{
  "num_hidden_layers": 11,
  "hidden_size": 512,
  "num_attention_heads": 8,
  "num_key_value_heads": 8,
  "head_dim": 64,
  "intermediate_size": 1344,
  "vocab_size": 16384,
  "hidden_act": "geglu",
  "norm": "rmsnorm",
  "norm_place": "pre",
  "norm_eps": 1e-05,
  "positions": "rope",
  "rope_theta": 10000.0,
  "rope_fraction": 1.0,
  "qk_norm": false,
  "attn_scale": 0.125,
  "bias": "none",
  "tie_word_embeddings": false,
  "parallel_block": false,
  "extras": ["capped logits"],
  "init": "normal",
  "init_std_qkv": 0.0506,
  "init_std_o": 0.0506,
  "init_std_up": 0.0506,
  "init_std_down": 0.0312,
  "optimizer": "muon_variant",
  "learning_rate": 0.00422,
  "beta1": 0.93,
  "weight_decay": 0.0,
  "lr_head": 0.00576,
  "max_grad_norm": 2.0,
  "warmup_steps": 200,
  "schedule": "cos",
  "final_lr_fraction": 0.1,
  "batch_tokens": [65536, 131072, 196608],
  "max_seq_len": 1024,
  "doc_mask": true,
  "train_tokens": 1158000000,
  "max_steps": 9525,
  "dataset": "wikipedia_en"
}
Each number is 128 + 32 x the weight over the matrix's rms, rounded and kept within 0 to 255. Layers, rows and columns count from 0. Numbers have three digits each.

# layer 3 attention output (transposed), 512x512, rms 0.0648, rows 406-416, columns 384-511
111133144187150172146102190139178119140148112157145118151133139176126133102131096088126075184198109114123148120135120140150083186105131135166115117177137137158164092165078129133107127161136142168090090130121129119139101085122160140135185094128150109034093170155135151120126092032156134065171169174135173089146211165199151153191137130080170074148097132078140094128089065164120077149075
128111115149129096155189126126160087155144097142147113120176060095110160122066112146107161154118115105177150179177095140109090099231090164152166140135142100146109184132157178093125154093094091123181088140168169125081140151120133171120156086176118165153103097097121152147156151157135065113111122114114106121124143146146119130149126138152088171104143100126180118148143108129140113121143
155123127074137095106097149119165135134134171153094134174144118126137101113071141155108125103103144139110140144126093081114088127106109140113102128086082159115137178110097108091101086144075131162123118043100154069119140101203073124094109072139155153122124116136102127166145131110152089121126133132119085192173081176102128069148134110178214127170138148093123148145162087147134121112165
143126108081108089125151149082153125132137082209111153191045197104121151129169151106129219140142112151084160203081105133143139138150068191147122131121098098091156106157169133161142118112152155142130144080159106146119142141169112138140124133155142133142141151122131077136167157157110070174174173134067142120040109162191167181122124152164174185134134083094092082139159121087135127157138
110136081037130136111138087130164076066136130119096118107143098130118179093205114144124177117134071057099165187117098107128141135160065164146116126150099146115095066064157126147140138085117130132094097159101122096119076168151141133172050111117170113117140095138120192097109101127113182169111187087136160094104146148134103119153112119193168199100124106089157192150125117069157135146144
163163108133171125081142151067137095107099091140118103142109121140082194113116170161129167127133126127146098075117121090150118134140137174162091120144091114099084107086109129142169160131118130103136106149114132145138136081123148112148118128099163195133136172118157129161119197165115147084120156122131119150097183074120110068116170151133127191138187120124150155110104206123140145095167
124031118117140134142092157126135111149201136108150063143111159147098135156130152112107130117150127153186136120111167190115208102107156129148106136095122112122152123111111143096123133171182138072117163191109138151092099105063144094127063090109129070147141168151133127092147142135156087171132127144126145124173072122127174097149151054162170131117165119081085106143163106114163094153125
096093113136105135133153139087130181130089118142067119154090126116149103090107100128143131116114156123148131120117084101160141167129090162169228115191138105104125115172154151100103148112102149112114094112112087151158131110098099130080118126105129120123133087099167120110097079166087122177168133187097101101162203106140145156144086189110097095079175144155156126119110113121145144142138
126173112147157063125104103123083092101147079139142099153147152094130176100122119098118120076155082153140159089084106143136098168114127066125191097093097133172051154136146096103117185148121155085145130146155150090157115146195162174169134126119117077175128086135101107163115128113100179173110129144103120100133105039102112107139121162138115152123184139098113148132173180119183174073156
141136086144114159131120126109111131141115096118183136130112110089153137134146114115062197138120149121126107158168145172112102181141132134115109100087119128140142159136144107086123155166110162139110115149124139118099142108088127136072136147111110137147111160116153141034170064142093115159102156072071166105152156204136145218100150078137121123111126137137140123173158162105148104080142
174124131100098110069159167148142125129070154166141097123049118113112137114161193138144120121199194189139159108116058162130181147130088127082129110072154148176084078125138164166102136162107152147119159165111157141054095136186189200085108161065122065105136117137109142123124147139110089114111159169180132065143105092127135134086151060124127097153093157157124123138144140149146154069091
# layer 3 attention value, 512x512, rms 0.0715, rows 407-417, columns 384-511
134119123116111129143142134081166088122126115071148110096103128107145082120128129125119082144111158110162131116129159096146147132145120118087129129101124168096056136079088095118126162194184108149137105066128146130086148165151037106186090133142070149128083189113162162106156176146146133182136132131104131135186134139119092170127158115156131085132076132118143106074183170147177123121148
111137125118101092119188136124156105086143124147114172190185135114175124157150132122146149170169111142124091130160071086135120107180142131127116150147120129142102135101119159102135177151087159190083100145144134086169126198193137094135131069118121148086127121132154151112101148186125161136102118191080152222160093130151112077137119182096092157066205136127101083117121137151139121103118
156097102064162099155125140201121146095146106116130123158080173148134088154129143092140119111151075068175146101181138069128160107171112115184108123154119163113140133093119135124096151097089156141103110096172136128137111085131163146129119131105122133123137123116133134147096141105206076082158092098166121109118143110152116175149089102117151162099127055134142059112154174118086143183159
152160082097139151131178110092113122103149134146127186135179161108119161094139104153157192118156171156111157092141153126111123036101167119147156118152093169084109167117159143127143155111198123114181139112139116153111132154091100153095128161153127145102132181109171098154151078089122101122114110120082154133141127064151066079193172168142132100083113135099134117175138099148097112078123
137087154095120112169092085075137140151169157135171114119162118170131153173158183121128155203116149110140101105143155142145124122118106135120134115156103135045173145169111193094124089130140125078123112133120137088174167150164060116072174109060214087135118114109106143175175169104182117062188093133115129158059124092109151191088104116094178090119064134106098116156100162151151152134139
096147133139144118112140147097099109134142062040131113152083140161116146127080120090095151116131120140108154162124100106154072192075133118152120116111126152161203129148106138121061126142090115139120133097127119101122026109110104104204076159128084140112130065108178115083154122121141124083157113076174083137121162120160138083134184156122100106142121114121176078125099146122109103080159
170150157157161167111149134111135111091196130167115149115109089124080150185148101121066117196133134127075163111164189162126177150144159077155113156148112133155133090111142079058193114099169108135129116117127108119142138142149126102125070077192138129109129115087123139113141084129085126111104135117106077086094071148122171127135112120131132112119157153160134149125111146149153076126123
160092109117124145106120149148129117118122102128131137120117149090137149068088118115161131116118150090153137099140157045141168139113131127162120138220140133171093081157154098090097095021115098093154122166089145121116132128089161098077116111094091115108116101109127134163119147087141156111148088115152147131139089154106139103137130085115199136102146139073165105132083158186161138168144
124109169127161108144121189173164082098102080110103087080101108139079087142118123108138106136120188132101134103144113173207099117089095151110154117106126138128171083110145109154113134126140207108136135072155132151120138067140130127172143135142142104135065110124139116176100179134124162094172196105168099129127121130080154129170164142131123125115098126106145169122155165145125139123136
116128186132183146128093102134068167179078086154080117184145135107085086145116114081157074107123155132170132104123115162155112189132132127119122169161189169135077090155117150121130100119131109130083131167126152100116167080125108083147088175151075087079116106142167121119038125115145166076091097165120186070086155120129160095084122135158131129121144089105150188121129107128123108157119
141112117112126175149099076136147112137116081128135150161125110168155102087095088093072161150093111117206213165108156103125096150058137116131114137126107162128113220127118113060169122142097117151115166135113092141142135068175138138134170130105124075134083137117119102178116120123073128169081111118119194110118151120168104101085143091126104148147077114107156122152106077076135134072118